config.yaml
num_hidden_layers: 14
num_key_value_heads: 4
head_dim: 64
intermediate_size: 704
vocab_size: 512
norm: "rmsnorm"
norm_place: "pre"
positions: "rope"
tie_word_embeddings: false
init: "trunc"
init_std_qkv: 0.0292
init_out_by_depth: true
warmup_steps: 49
max_seq_len: 2048
Each number is 128 + 32 x the weight over its row's rms, rounded and kept within 0 to 255. Layers, rows and columns count from 0. The size above them is the row's rms in percent of the matrix's.

# layer 4 MLP up, 704x256, rms 0.285, rows 452-469, columns 128-255
size [100 108 103  98 100 103  93 102 101 100  94  96 110 103 106 104  91 102]
[[146  65 120 175 165 156  91 136  73 165 103 159 101  67 157 111  74 130 101  26 120 114 121 135 188 110  84 128 128 116 239 178 151 156 117 191 147 153 136  92 111 141 122 184  94 122 148 159  98 139 170 142 136 124 139 107 130 158 143 112 132 142 148 170 101 172 111 111 127  90 178 163 115 131 124 158 121 165 124 126  86 125 209 108  69  94 135  99 148 114 121 152  84 145  99 133 136 167  80 164 109 109  33  83 127  82 150 132 150 165 180  75 144 127 130  92 116 160 178  92 133 130 127 102 215 108 138  93]
 [138 186 111 116  45  88 183 163 145 152 113 147 145 121 126 125 155  98 157 133 101  78  91  93  75 108 166 143 109 136 137 156  96  84 121 128 111 147 116 164 121  96 178  98 108 112  98  90 118 158 121 138 142 108 164 124  83 159 141 157 152 129 124 146 105 116 198 115 118 118 143  45 130 173 174 139  84 122 106 153 143 143 158 182  89 133 195  94 103  97  75 173 103  98 178  76 100 174 160 101 150 134 186  93  98  79 230 125 134 192 141 123  65  59 123 127 116 133 131  52  71  97 121 132  84  84 195 175]
 [137 139  80 170 118 131 101 127 130 186 161 203 164 128  96 196 109 114 133  94  56 116 139 118 165  84 145  98 110  74 117 116 112  96  85 131 155 102 122 132 121 114  75 153 114 131 116 114 180 144  57 153 188 133 147  59 187 183  93 122 136 151 141 141 122 154 147  95 152 130 115 107 108 137 150 138 121  77  89  78  92  92 108 150  99 158 140 153 107  86  89 140 175 112 122 150  87 144 171 134 133 122 111 169  96 161 135 155 109 131 114  79  91 153 138 105  82 167 141 115 140 141  66  99 173 132 159  95]
 [116 137 157  96 119 113  87 139 205 160 119 192 186 152 131 103  61 176 123 143  74 206 131 165 122 128 164  98 113 129 183 122 124 144 115 104  79 152 130 119 108  97 102  53 138 140 100  82  97  93 123 115 114 169 119 118 125 155 149 124 161 134 106  99  89 107 171  97 136 174  59  97  90  70  96 174 127 132  78  90 122 137 146 129 163 127 153 107 169 152 143 136  85 133  69 107 135 111 108 115  80 144 127 171  90 186  99 125 125 104  90 118  61 142 120 118 108  88 118 129 175 105 120 143 117 147  83 107]
 [128 160  75  97  87 125 110 106 153 107 137  81 126  97  66 127 144 120 147 105 106 143 150 136  58 106 146 114 131 141 179 162 147 124 118 137 221 120 105 176 125 112 154 110 125  81  96 125 135 133 187 110 114 129 110 130 152 129 146 190 130 125 158 114  93 142 175  85 157  92 142  92 123 160  63 114 135  68 200 115 138  83 106 141 143 167 111 126 103 147 111 114 137 101 165 134 104 137 124 132 150  99 113  83 111 242 135 122 120  82 112 149 166 136 157 129 173 162 150 128 114  70 113 133  58 216 116 100]
 [134 127 153 185 149 101 116 155 147 113  73 143  85 127 168 101 119 113 115 139  90 125 198 107 143 159  61  99  96  86  97 131 152  84  59 115 109 123 151 153 104 128 124 133 215  95 114  75 128 114  96 157  87 146 135 157 116 146 117 115 128 115 185 139  68 150 202 149  77 110 104 108 132 120 183 192 127 120 101 159 127 135 175 159 166  57 146 130 120 150 138  94  59 127  88 167 113 138 185 111 130 124 120 111 160 165  50 154 152  82 187 173 147 192 110  89  80  80 103 135 112 145 161  69 125  79 120 173]
 [110 112 177 179 115 112 185 105 132 124 150 128  69 145 125 160 111 122 126 113 171 203 141  90 133 116 108  67 157 165 120 130 153 100 128  95 162 145 117 163  91 156 104 155 147 165 191 115 137 149 135  72 120 110 114 104 156 168 105 122 159 127 146  97 122 169 120 188 155 170 183 110 140 131 102 130 161 165 143 180 115 155 177 145  96  89  64  68 190 134  83 126 138 140 136 149 133 128 120 101 165 120 107 148 135 106 156 156  86 102 147 103 173 120 116 111 124 128  64 163  73  87  90 143 161 155 111 114]
 [104 132  82 175 165 113  84 104 148 130 172 133 184 154 176 105 130 123 116 143 149 120 102 188 175 118 135 129 138 143  96 128 150 121 132 134 101 150 159 132 169 106 171 172  79 141 146 157 152 117 118  49  67  74 172 130 135 135 159 128 170  87 178 117 117 152  81 173 208 153 113  95 103 102 142 127  89 135 133 170 117  79 151 122 151 132 140  85  85 201 151 147 108 184 110 161  94 145 126 167 120 181 107 151 147 129 100 107  96 124 111 110 104 156 117 138 132 142 163  86 220  60 133 128 124 122 143 104]
 [109 148 178 118 140 128 132 133 108 192 133 141 132 153 160 137 143 161 143  59 143 139 135 127 111  85 142  95  94 124 123 130 184 102  99  85 147 139 150 174 115  97 140 135 149 147  71  75 155  81  88 116 127 152 147 169 190 170 148 149 162 147 147 123 174 115 179  59 133 143 103 135 103 134  93 167 156  82  58  99 116  98 123 115 166 162 130  92  58 135 156 136  79 114  99 112  58 108 132  73 225 118  82 103 134 110 100 101 141  97  64 124 119  97  97 119  91 167 101 107 207 148 118 159  82 133 152  83]
 [ 95 137  84 135 135 178 115 114 115 165 127 104 144 116 129 119 112 102  87 135 149 147 149  90  87 142 229 146 115 195 153  93 147  72 139 143 129 140 129 135 119 136  91 193 139  47  78 156 109 119 152  98 152 178 106 114 100 146 148 146 153 184 172  80 106 113  69 143 141 158 140  95 168 121  96 169 131 126 113  48 146 156 131 114  85 123 117 117 144  97 183 135 166 110  74 148 141 116 101 113 168 126 172 139 125 131  77 175 128 164 109 151 151 145  85 126 147 151  81 125  96 175 123  85 137  74 147 209]
 [183 122 147 138 141 138  85 108 171 160 101 109 142  79  86 148  77  91 140 163 186  93  81 192 113 122 200 139  98 115 166 176 116 147 165 143 144  89 123 104 176 124 138 120 149 124 136 129 161  97 176 128 113 159  64 146 166 120  92 145 110 177 170 189 155  74 150  89  95 120 119 136 102 214 112 138 148 136  65 148 129  51 112  91 118 145 175 137  85  78 116 149  81 166 153 155 165  79  97 117 128 151 132  65 156 129 160  97 172 111 116 152 224 143 116 140 130 122 106 114 150 157 148 193  79 131 125 116]
 [ 62 146 137 148 101 148 131 118 121 146  83 127 191 169 171 126 119 120 173 110  77 130 103 146 114 130 101 108  92 115 145 151 144 160 134 143  72  82 135 106 100  65 150 134 143 111 170 149 167 143 179  86 180 104  91 187 133 150 125 101 139 172 174 136 155 104 141 109 156 172 169 138 159 134 128 135 130  86 155  93 135 193  98 138 153  78 102 129 107  51 160 127 119 163 130 134 167 140 104 128 136 135 143 102 175 134  64 123 153  92  88 125 159 125 181 150 191 134 114 159 194 184  97 109 135 166 107 148]
 [149 178 127 147 116 191 129 138  71 116  90 133 104  76 135 132 176 178 115  63 151  94  97 171 122  80 107 101 179 117 104  99 110  87  89  52 143 154  97  97 180 125 170 133 108 188 151 149  99  97 133 101 186 164 135  82 105 145 142 120  92 155 124 142 113 105 145 138 131 111 154 139 101 105  94 160 149 100 128 119 109 125 176  94 142  89 113 152 142  77  97 111 112 123 143 131 131 169 180  61 168  91 144 134 173 175 117 116 148 144 161 179  98 150  54  93 173  61  92 101  83 179 164 159 170 145 169 186]
 [ 94 159 136 109 146 134 161  85 105 132  80  86 144  82  82 126 138 142 151 131  72  65 151 131 128 149 114 148 169 122 102  89 126 128 115 143 170 138 100 111 124 102  68 201 183 138 112 125 125 184 125 109 122  85 132 199 109 107 153 121 152 128 111 130 113 118 144 111 136 144  63 109 161 146 118 107 113 111 150  92  96  96 112 164  99 111 143  87 126 118 170 117 125  63 146  96 124 109  80 173 144 127 154  99 102 118  89 106 141 142 166 143 171 179  98 133 144 121  89 145 135  93 129 159 131 138 184 133]
 [129 138 123 175 132 122 137  96 157  92 172 146 122 171  99 158 146 154 158 162 124 126 113 145 167 104 148 166 137  90  98 103  95 149 110 182 121 141 147  81 172 114 113  97 135  56 147 131 162 114 100 122  72 144 111 141 168 131 188 179 217 144 129 108 123 136 146 115  97  82  76 137 163 131 111 163 138 129 136 112  54 100 151 132 145  86 132 126 124 127 140 118 119  93 230  85 102 129 134  81 157  76  92 147 177 134 152 138 146  99 112  89 156  62 143 118 139 205 101 120 155 110 124 119  90 111  94 101]
 [145 100 108 123 144 154 107 132 163 130  95 151 181  88 128  79 149 152 147 132 172 163 146 132 120  40 124  99 125 168  74 103 115  99 193 174 121 129 171 104 166 123 163 159 146 115 166 113 162 120 163 142 133 116 118 103 156 122 118 147 168  96 133 114 124 172 156 131 129  80 161 131 117 131 150 121 107  87 132 156 172 119  73 134 153 106 151  94 124  86  87  88 124 155 120 125 108  88 110 147 144  87 110 146  81 144 136 167  81 103 157 123  76 100 186 128 100 119 105 110 157 121 190 133  97 119 133 221]
 [134 153 128 157 118  98  57 125 120 104 135 150  83 111 146  96 157 159 155 175 171 175 148 144 167 100  66 162 136 105 133 151 155  87 125 136 146 141 146 137 137 133 122 158 177 228 130 100 179  97 111 187 123  89 116  84 143 130  88 156 124 141 138 121 109  91 134 114  79 159 145 112 147 136 135 114  91  73 163 177 117  92 140  74 193 136  99 175  94 202 187 126 101 126 175 161 105 121 163 118 131 137 154 101 111  86 169 171 124  87 137 183 103  60 126  78 141 130 115 114 141 168  91 123 106 161 153  86]
 [155 164 134 185 145 126 142 100 169  94 103 119 141 135 184 136 108  97 110 131 151 174 104 164 136 104  91 145  80 139 127 157 159 111  81 121 132  88 150 132 138  86  69 168 159 161 130  88 121 123 113  82 100 156  83 132 100 146  59 150 166 158  97 166 147 126 122 105  95 151 137  90 128 198 160 218 113  86 139 117 112 170 125 147 140  84 162 150  72 203 108 106 157 141 148 144 139  95 159 110 115 133 158  61 116 129  75 101 129 131 123  95  97  68 129 161  29 162 121 159  87 183 114 126 187  96 175 174]]
# layer 4 MLP down (transposed), 704x256, rms 0.234, rows 452-469, columns 128-255
size [ 98 105  98  98 100 101 105  95 102 101  91 100 102 101 102 101  91 107]
[[106 102 132  93 164 147 150 155 108 146  71 139  90 182 176 102 105  95 164 170 156 123 127 134 109  87 148 141 145 104  99 101 114 102 174 126  84 114  79 152 102 121 157 166 117 149 118 106 160 113 137 149 126 131 115 122 140 110 120  94  81 110 108  77  81 127  23 134 219  76 169 147 126 154 101 113 161  83 139  91 179 155 127 153 174  65 164 120 136 124 123 155 159 147 116 147 108 128 117 144 130 170 116  75 135  59 113 167 109 127  86 113 112  98  80 157 161 157 160 164 129 170 133 127  96 130 142 123]
 [157 135  87  70 170 163 160 116 179 119 107 162  85 196 194 129 121 117 131 111 132 127  61 156 120  88 141  95  72 176 139  74 150 192 119 168 132 103 192 117 109 119 171  98 140 121 127 100 161 139 152 184 102 123 167  62 174 126 108  79 191 157 180 157 132 136 123 125 153 114 109  75 117  72  87 120  75 151 119 114 147 143 119  94 155 147 199 135 118 141 122 156 186  81 194 103  95 102 155 172  89  87 138 167 115 158 122 118 156 104 178 112 122  93  93 156 113  94 112 128 155 147 109 116 237 155 194 166]
 [191  98 114 110 130 157 112 179 145  99 156 135 120 134 122 103 169 158  87 118 124 126 126 120 106 140 103  90 119 136  97 106 113 118 141 179 103 196 101 167 131 133 125 196  58 127 119 120 103 103 125 162 131 134  89 155  92  56  41 133 140  99 128 169 163 143  80 206 145 131 152 135  44  99 180 134  90 132 119 113 120 149 134 181 151 110 153 116 101 150  76 168 205 132 104 166 144 154  66 142 156  78 128 124 117 145 101 155 145 125 111 150 146 143 151 179  82 151 179 134 171 114 104 115  84 107 126 161]
 [127 103 119 109 145 161 138 118 158 170 110 109 161 196 104 119 173 114 137 104 109  94 143 128 152 144 121 139 116 118 195 168 163  74 184 120  98 193 166  99 117 158  81 147 113 139 180  72 106 104 118 151 102 146  89  90 163 128 107 179 111  59 137  74 135 141 129 168  94 173 147 176 151  50 109 124  98 116  80 135  95 184 178 135 113 135  97 130 134  94 137  83 127  97 148 132 118 105 148  83  48 122 119 124 139 168 121 127 118 159 111 112 137 147 158 148 146  94 167 118 129 179 130  79 112  68  92 104]
 [152  72 144  80 153  95 105  97  91 127 123 191 114 140 105 154 129 115 131  80 121 157 132  82 107 129 114 110 130 119  90 179 197 119 167 167 178 141 103 127  82 162 113 172 138  56 130 114  97 162 165 164 105 115 156 124 135  66 100 164 129 178 142  70 148 135 177 200 142 140 107 128  98 153 153  88  92 141 115 109 120 147  91 124 152 102  68 159  53 140  81 184 163 162  96 137  58 164 146 122 159  95  96 142 131 174 101 138 130 146  99  98 137  93 145 155 142 164 152  87 170 103 149 175 101 184 108 103]
 [184 133 105 121 127 116 103 106  65 160 185 112 104  93 100 143  81  50 147 137 120 126 112 123 119 107 128 162 108 115 122 111  89  41 162 122 157 176 114 142  96 107 126 129 133  81 159  64 125 163 171 144 130 122 108 115  78 117  91 186  92 113 117  87 161 174 146 135 140 113 116 118 140  83  59 124 162 109 136 157 102 149 145  94  78 159  95  92 122  90 142 218 138 168 133 121 151 168  97 133 146 122 156 133 107  95 151  80 156 111  88 112 125 141 111 108 134 119 161 149  92 138 120  71 130  94 118 210]
 [103  95 108 168 129 103 170 114 115 127 135 110 123 111 163 130 142 145 183 141 102 133 139 100 122 144 130 114 182 176  61 108 127  93 122 113 129 160 133 122 133 162 126 140 176 140 109 136 101  81 152 171 139 123  71 165 190 109 119 150 110 144  69 109 131 170 144 164 133 168  74 120 132  82 145 126 124 144 110 162 172 168 173 133 158 184 116 177 233  87 150 131 156 141 167  95 129 149 127 175 134 169 126 101 149 142 132 160 174  86 111  98 103 173 119  84  83 151  78  58 105 129  97 127 164 108 141 174]
 [137 170 153 113 153  92 124 142 137 141 124 124 120  92 141  87  64 183 130 156 140 162 166  50 159 147 112 170 127  89 166  48 132 126 115 128 112 128 135 153 120  74  98 103 102 106 157  63 151 109  76 118 135 102  72 125 118 132 114 123 164 138 112 166 111 110  75  49  94 120 187 147  44 123 132 201 122  63 140 128 117 216 102 111 154 177  97 161  69 171 156 124 120 103 166 143 155 107 112 162 152  90 111 153 125 158 201 147 113  90 164 143 131 215 137  71  63 154 116 146  86 152 108 114 153 136 112 145]
 [ 62  78 186 136 166  83 104 104  98 173 136 115 127 142 117  74 108 132 108 111 133 158 112 118  95  69 169  77 127 111 135 125 157 104 101 127 129 133 109 126 144 145 111  70 173 140 177  98 121 127 126  70 103 133 151 179 110 152 145 190 122 131 159  91 155 181 130 118 137 148 140  85 133  85  92 140 130 102  88 117 128 114 100  35 121 152 108 146 177 157 108 135 146  88 104 135 157  73  98 155 149 204 128 136 127  46 172 110 109 118  86 147 116 148  78 116 160 152  84 139 161 138  85  84  69 113 135 108]
 [124  86 137  99 141  67 150 197 133 140 124 176  76 132 113 203 111  73 188  99 149 147  90 163 119 146 141 150 173 131  90 137 142 121 159  85 106 138 128 177 143 125  92  82 209 167 114  94 160  83 159  87 108  77 168 106 111 173  91 114 109  89 135  94 114 133 181 141 163 178 145 139 111 114 160 117 218 193 164  74 143 128 120  90 125 114 103  94 132 109 141 125 142 125 135 156 176 118 118 135 130 146 133  88 237 142  99 102 127 114  78 141  87  99 141  82 127 180 150 114 161  75  95 163  80 118 187 115]
 [198 136 144 107 164 127 142 133  88 144 135 112 140 161 125 155 125 215 141 143 166 107 172 103 110 128  27 185 174 106 170 149 107 174  87 141 131 108 135 187  58  53 178 181 117 105 153 134 156 145  98 106 134 121 116 145 126 133 110 154  95 112 106 153  99 169 154 144 127 144 125 132 182 114 103  81 158 136 184 138 149 167 151 109 119 113 148  66 112 168 143 120 131 150 117 132 136 119 137 108  97 120 143 125 139  57 101 153 178 144 145 126 138  84 148  85 131 149  87 147  67 119 170 141 113 139 138 143]
 [150 143 106  94 149 145 179 130  79 163 127  83  93 132 125 131  80 132  85 184 104 154 113  44 102 187 113  99 177  83  93  56 124  99 149 132 132 139 103 123 147  89 144 112 151  87 109 108 135 140 137  87  97 146 117 130 189  88 122 143 142  93  96  72 165 190 128 124 127 118 105 142 145 103 104  99 130 111  68 204 170 139 138 109 146 101  57 187  89 123 147 138  64  80 118 130 126 160 128 233 164  91 105 107 141 131 156 128  88 185 129 130 105 148  96  74 183 173 119 143 157 178 195 152 105 103 113 122]
 [189  51 162 141 157 142 138 163 143  41 103 187  84 129 105  92 147 134 110  76 151 126 145 114  65 109 110 123 123 126  88 108  97 161 165 122 132  66  51 163  75 119 165 170 149 110 138  94 139 107 123 125  94  86 128 127  87 139 132 121  91 168 145 123 130 102 116 107 112 173 127  58 179 104  63 136 116 166 133  69 118 110 176 155 160  87 123 133 124 130 151 149 112 103 170 131 106 155 123 168 131 126 124 139 126 116 140 179  90  78 138 112  67 178 123 124 121  95 160 142  95 131  62 108 187 181 125 133]
 [143  73 130 154 117 129 102  82  97 139 109 202 151 102 138  27 101 136  99 147 101 126 103 107 220 147 163 131 161 176 126 127 144 115 141 163 156 104 110 102 101 157 107 184 133 143 114 153 142 159  96 165  89 118 149 147 100 179 156 110 142 160 127 138 108 139 126 181 187  74 127 122 105 138  67 120  61 109 105 126 163 161 134 133 146 140  97 183 138 118 137  62 111 179 107 143 125 128 150 123  30  91 184 174 146 107 117 105 168 133 216 178 148 110 162 100  64  94 127 102  72  94 130 121 164 154 115  26]
 [ 88 136 134 157 140 153  96 131 130 143  78 126 114 157 137  71 150  63 110  90 163 115 102  59 134 164 146 120  72 194  87  48 196 120 109 109 172 160 140 181 121 199 171 115 117 139 167 168 150  83  90 143 160 113  94 193 172 168 124 126 103 103 175 164 172 170  92 140 102 173 173 128 104 140 120 140 128 132 126 106 126 153 178 125 157 149 120 200 112 116 156  86 113 106 142 152 115 119  95 151  93 174  99  78 141 139 136 164 119  80 155 109 153 117 168 106  93 157 184 163 113 133 131 116 114  88 129 189]
 [160 129 166 134 163 167  78 118 109  82  98 109 151 125 120 169 164  93 134 113 123  99 124  82 118 103 157  69 107 126  86 152 103 118  87 110 133 134 117 185 128 104 104 153 130 127 141 123 140 141 125  86 185  86  85 182 161 123  72 140 108 136  57 105  88 178 137 138 140 101  89 164  91 137  44 145 139 129 120 162  81  96  64 101 146 178 111 151 114 147  72  84 134 134  88 171 241 158 119 134 163 144 112 132 110 134 140 139 181 178 166 148  72 152 115 102  41 187  72 169 179 144 166 185  99 142 124  94]
 [111 124 167 122 178 135 124  88 124 138 141 158 154 113  92 150 109 180 140 102 106 136 139  95 109  98 107 130 143 175  88 100 129 125  67 120  92 158 124  91  67 173 129 156 149  92 105 170 172 106  85 158 164 121 168 164 128 161 113 166 169 162 114 133 192 149  63 149  83 166 103  96 171 115 167 144 116 103 169 159 123  97 111 144 110  82 119 149  86 134 141  94 156 109 184 120 176 110  95 164 113 126 188 114 171 101  53 187 136 176 128 116 156  59  94 192  95  78  84 156 106 173  90 138 119 118 134 147]
 [223 102 148 144 122 135 100 144 100 127 149  99 156  96 116 172 187 118 118 125 101 117 144  94 158 127 127 130 116 155 147 194  99  94 150 143 101 172 169 159 108 138 127  86  99  85  99  86 125 147 145  90 141 138 154 178 133 201  75 120 128 139 106 166 158 187 138 155 152 180 101 139 118 132 115 157  87 168 175 155 159  87 179 109  92 120 109 120 176 166 140 200 165 120  69 160 142 178 163 166 112 165 151 113 120  93 133 150 171 145 136 132 173  89 162 144 131 151 139 134  68  51 141 164 118 143 140  79]]
# layer 4 MLP gate, 704x256, rms 0.274, rows 453-470, columns 128-255
size [107 100  99 100 100  96  96 104 100  92  99 104 106  98 102  92 109 101]
[[118  85 136 139  85 129 150  81 169 108 170 155 106 162  89  51 145 119 109  66 122  78 145 170 116 150 165 175 148 164  85 137 128 170 121 122 107 151 107 119 133 128 129 143  56 155 188 160 111 124 143 153 144  98 103 103 162 123  99 101 153  88 118 127 127 167  97 117  77 138 190 135 175 168 105 247 122  76 152 106 124 136 122 109 157 132 154 127 109 152 122 101  97 151 144 161 106  99 187  98 172 100 104 107 153  53 115 151 179  96 119 106 105 103  82 128 124 133 187 168 143  73 205 100 171 125 118  87]
 [143 200  86 163 158 113 130 185 150 112  83 148  80  78 113 121 159 137 122 187  96 150 104 143  92 164 168 104  71 126 126  99 165 128 107 129 199 107 162 151  78 103 128 187 161  98 138 167 114 174 159 112 126  84 105 135  98  78 163  77 154 149 172 168  61 156 130 103 166 113 133 110 132 161 167 143  97 146  76 147 119 147 156 180 109 142 137 145 113 104 111 115  99  97 116 131 172 155 187  92 103 158  78 132 150 172 118 118 103 156 129 130 166  54  90 124 140 174 150 102 124 141 128  97 138 136  92 141]
 [165 119 108 198 148 117 199  96  83  79 119 174 110  90 109 116 180  86 161 163 102 103 134 172 100 171  80 105 109  68 105 116 108 158 123 139 131 164 186  69 147 142 123 179 148 104 154 144  84 134 137 168 128 131 146 105 140 122 100 106 108 106 100 140 105 172 125  90 103  84 105 127  99 143 120 132 139 151 128 130 127 103  76 121  81 148 127 142 120 126 174 119 142 166  83 128 126 152 131 144 109 127 101 196 147 115 118 125 117  96 154 148  70 147 151 125 132 123  68 115 144 159 119 111  68  75 176 151]
 [ 99  87 128 196 121 142  76 134 172 125 121 162 130 106 131  88 197 101 120 146  91 138 131 123 164 166 104 130 165 141  99  35  99 111 148  89 117  77 146 136  49  99 156  83 126 128 147  68  77 131  92 188 120 108  73 125 168 158 136 115 116 115 140  75 101 152 111 133 117 114 135 160 124  81 184 131 106 109 145 130 134 103 130 165 124 115 141 125  78  99 135 131 148 137 101  98 117 145 153 136 102 149 163 132 146 141 119 184 136 153 139 139 107  86 126 143  92 169 122 117 150 161 137 118 163 156 145  97]
 [110 141 133 158 124  82  74 159  66 157 118  67 156  97 146  46 107 140 159 127 117 154 186 135  91 153 164 111 151 125 122  96 201  93  65 116 135 154  88  92 124 148 111 188 160 137  74 110 166 192 125 116 154 120  72 140  84 168 104  97 155 131 111 156  88 138 132 136  85 117 118 153 154 111  92 156  85 113 183 150 111 130 122 102 141 139 177 169 160  52  97 163 172 137 137 134 108 125 101 124  96 123  87 150 107 145  72  80 109 109 168  99 103 110  56 121 131 104 171 118 164 160 161 151 161 122  75 126]
 [ 86  91  99 103 145 140 129 142 141 103 136 135 100 150 174 123 112 116 123 147 110 218 120 161 151 117 118 147 141 115  73  82 147 144  83  79 151 120 113 145  88 135 126 127 152 132 153 149 133 142  74  79 118 123  61 179 148 212 102 147 145 116  93 132 141 190 197 171 150 156 123 126 163 124 204 145 144 150  81 135 113 136 150 117 182 147 110  72 129 120 135 136 172 115  97 177 148 124 175 168 184 204  96 150 134 177 112 157 126 118 118 109 137 146 150 123 122 154  89 184  89 125 132  71 168 108 119 133]
 [129 101 179 171  94 143 125 142 134 111 114 147 121  66  81 126 101 148 101 115 126 173 151  91  83 112  98 143 101 110 161 126 129 111 115  73  87 114 145 137 102 118 139 120 141  81 124  89 132 178 144 173 143 147  95 140  89 173  85 149  74 182 107 106 187  96 111  65  82 100 190 104 165 136 104 137 124  67 107  99 188 115 125  88 109 140 116 160 136  91  81 118 140 130 125 119 134 160 121 141 144  81 120 172 122 149 126 100 128 146 170 162 187 127 179 124 102  90 124 209  73 156  52 126 133  97  74 124]
 [109 153 108 123 162 112 151 154 130 181 140 137 153 120 116 123 145  84 121 132 119 150 135 116 114 101 133 121 107 158 138 156 169 104 106 155 120  60 141 130  25 154 141 138 102 121 179 196 134 106 131 183 215 128  84 128 222 130  91 151 151 114 121  93 170 150 153 156 146  51 174 165 140 111 185 145 131  77 180 100 138 154 118 113 114 128 101 103  71 142 145 111  95 120 104 147 113 154  69  56  81  80 124 120 149 192  93 155 120 107 106 112 104 108 129 157  91 122  86 168  95 158  98 131  98 193 117  91]
 [101 167 148 130 157 123  95  95 176 167  88 124 124 141 156 119  78 126 120 109 107  90 147 173 132 167 149 158  68  97 154 175 199  76 136 119  90 140 127 136  80 142 155 149 135 122 108 141 105 131  87 114 114 124  56 146  80  88 103  82 143 150  91  90 163 100 151 179 123 126 139  99 133 151 147  76 152 175 111 113 151 100 141 121  87 136 133 141  92 108 160 164 180 160 161  63  94 142 118 115 102 148 201  99 198 212 144  89 175 134 124 134 152 122 121 101  92 154 128 135 116 128 102 131  91 176 122  67]
 [116 151 140 110 115  96 141  99  95 159 158 140 138 138 145  99 165 124 183 100 141 188 111  73 175 136 121  89 148 147  57 100 130 120  73  78  75 122 184 187 127 118 106 117 108 169 202 126  92 102  72 122 183 146 201 101 137  93 141 114 160 131 125 109  80 154 100 115 186 152  99 129 117  82 178 107 126  99 166 152 177 176  51 164 101  46  78 146 103 114 141 147 141 117 165 133  95 154 142 150  29  97 168 176 106  93 111 113 153  79 167 169  94 102  75 138 115 183 114 145  86  79 108  87 136 129 108 120]
 [118 174 108  79 153 105 156 151 123  95 124 117 141  94 128 135 102 211 170 126  77 108 175 144 133 191  80 158 118 137 165 151 145 158  66 164 130 100 141 163  79 156  95 116  92 170 112 121 127 108 149 200 140 178  96 122  49 149 106  99  95 131  99 169 123 215 123 132 130 177 161 167 117 113  78 184 107  94 162  83 123 125 105 109  78 128 134 149 120 129 160  89 128 103 141 109 115 119 153 139 101 140 130  93 145 124 179 133 129  72 142 151 105 127 123  90  94  80 126 143 158 132 153  67 116 113 168 163]
 [141  86 120  71  88 132  94 145 140 127 113  93 112 132 134 138  70  95  98 121 145 150 131 114 143 182 112 109 121 164 161 137 110 167  87 101 100  80 190 117 184 128  94 141 171 106 132 137 107 134 121 117 127 158  89 110  63 178 150 127 159 109 173 107 136  82 149 157 139 114 115 109 163 116 106  93  92 129  84  54 139 132 167 120 107 153 104 104  79 160 109 144 131 124 111 124 131  67 139 150 154 193 178  90 106  81 142 123 110 125 111 126 128 102 169 146  96 153  72  90 143 137 119  95 181 115 113  73]
 [139 152 165 153 125 140 155 134 125 127 129 149  55 124 113  77 110 107 124 135 100  88 113 160 178 191 144 105  98 142 182  97 115 152  74 105 109  92 119  93 149  90 127 132 133 195 156 154 126 107  99  94 168 137 127 131 165 155 166 114 132 183  65 152  72 155 102 138  89 128  84  86 131 146 112 142 108 119 150 123 161 130 109 150 107 147  70 166 202 129 185 133  84 197 165 157 151 155 153 173 157  99 147 139 141 109  99 120 134 160 127 106 150 107 135 141 156  76  90 153 156 145 170 164 102 182 106 132]
 [110 135 121 103 104 119 100 126  83 147  94 134 110 148 164 133 118 110 119 121 111 129  97 145 138 111 107  97 120 148 133 164 158 176  83 126 105 118 136 142 155 102 158  88 192 109 135 144 127 145 153 143 150 123  89 163  46  93  95 139  96 157 128 153 142 128 120 138 153 175 156  74  67  76 137  92 187 141 169 147 194 158  74  73 178 166 148 147 133  70 167 128  73 193 117 185 116  21 113 199 129 124 135 116  92 154  70 142  88 160 127 117 136 186  40 149 134 139 138 141 107  99 147 101 106 139 103 209]
 [147  76  91 121  94  76 158 126 218  64 175 172 174 107 125 118 146  95 118 114 175 145 125 119 118 159 154 105 131 130 123  85  90  54 171 119 146 172  95 161  85 131 104 140 131 112 126 136 101 124 118 105 132 136 146 123 160 186 111 106 123 111 112 126  66 133 150 151 169 163 122 145 137 123 119  97  77 100 107 100 136  77  79 126  67 165 123  82 136  47 147 144 106 133 118 178 156 162 168 204 162 145 109 191 109  85  94 156 152 147 145  88 147  51 183 117 160 133 123 130 190 131 141 210  92 158 157 107]
 [ 85 113 134 143 123 157 135  72 138 133 123 123 159  87 109 101  94 129 109 132 171  74 118 184 192 103  87 111 131 166 150  90 157 112 145  83 115 130 120 123 144  98 156  78 146 152  76 113 150 146 106  77  74 108 117 114  82 152  97 132  95  97 133 137 110 115 126 116 167 188 155 140 174  93 159  84 165  94 156 161 151  92 115 108  58 119  85 121 138 127 188 170 119 172 103 102  79 162 126 122 195  90 107 134 125 159 129 214 160 154 167 174  87  46 146 178 153 209 131 141 153 101  79 150 106 128 118 100]
 [117 130 135 114  97 125 167 106 172 143  79 143 150  85 134 141 121 137 107 137 101 146 132 108 137 118 138 175 180 108 133 135 133 148 100 157 148 119  94  79 131 155 137 100 157 101 126 170 127  96 121 160 148 128 151 161 113 104 136 104 177 172 104 166  42  78 151  97 172 139  80 149  83  88  44 110 100 158 144 165 127 162 136  96 128 144 157 130 127  83 151 133 176  99  93  79 169 127 120 143 151 147  89 157 110 128 116 121 110  95 159 182 132 149 132 107 166 140 120 157 173  64  64 101 171 225 157 125]
 [146 125 109 103 165 192 112 102 167 108 176 129  69 103 171  78  67 164 150  51 104 138  77  77 134 159 125 143  99 143 156 152  88 124 100 153 144 178 134 120 145 142 151 169 110 107  79 142 146 134  81 200 158 155 118 109 148 107  80 147 130  60 115 101  73 195 194 161 108 175 158 103 107 126 161 149 143  95 133  90 114 143  97  81 171 128 136 115 125 103 145 124 108 136 140 173 153  77 150 202 114  55  92  72  77 124 139 141  91 175 143 109 158  97 124 160  75 194 124 165 167 123 146 114 157 110 125  70]]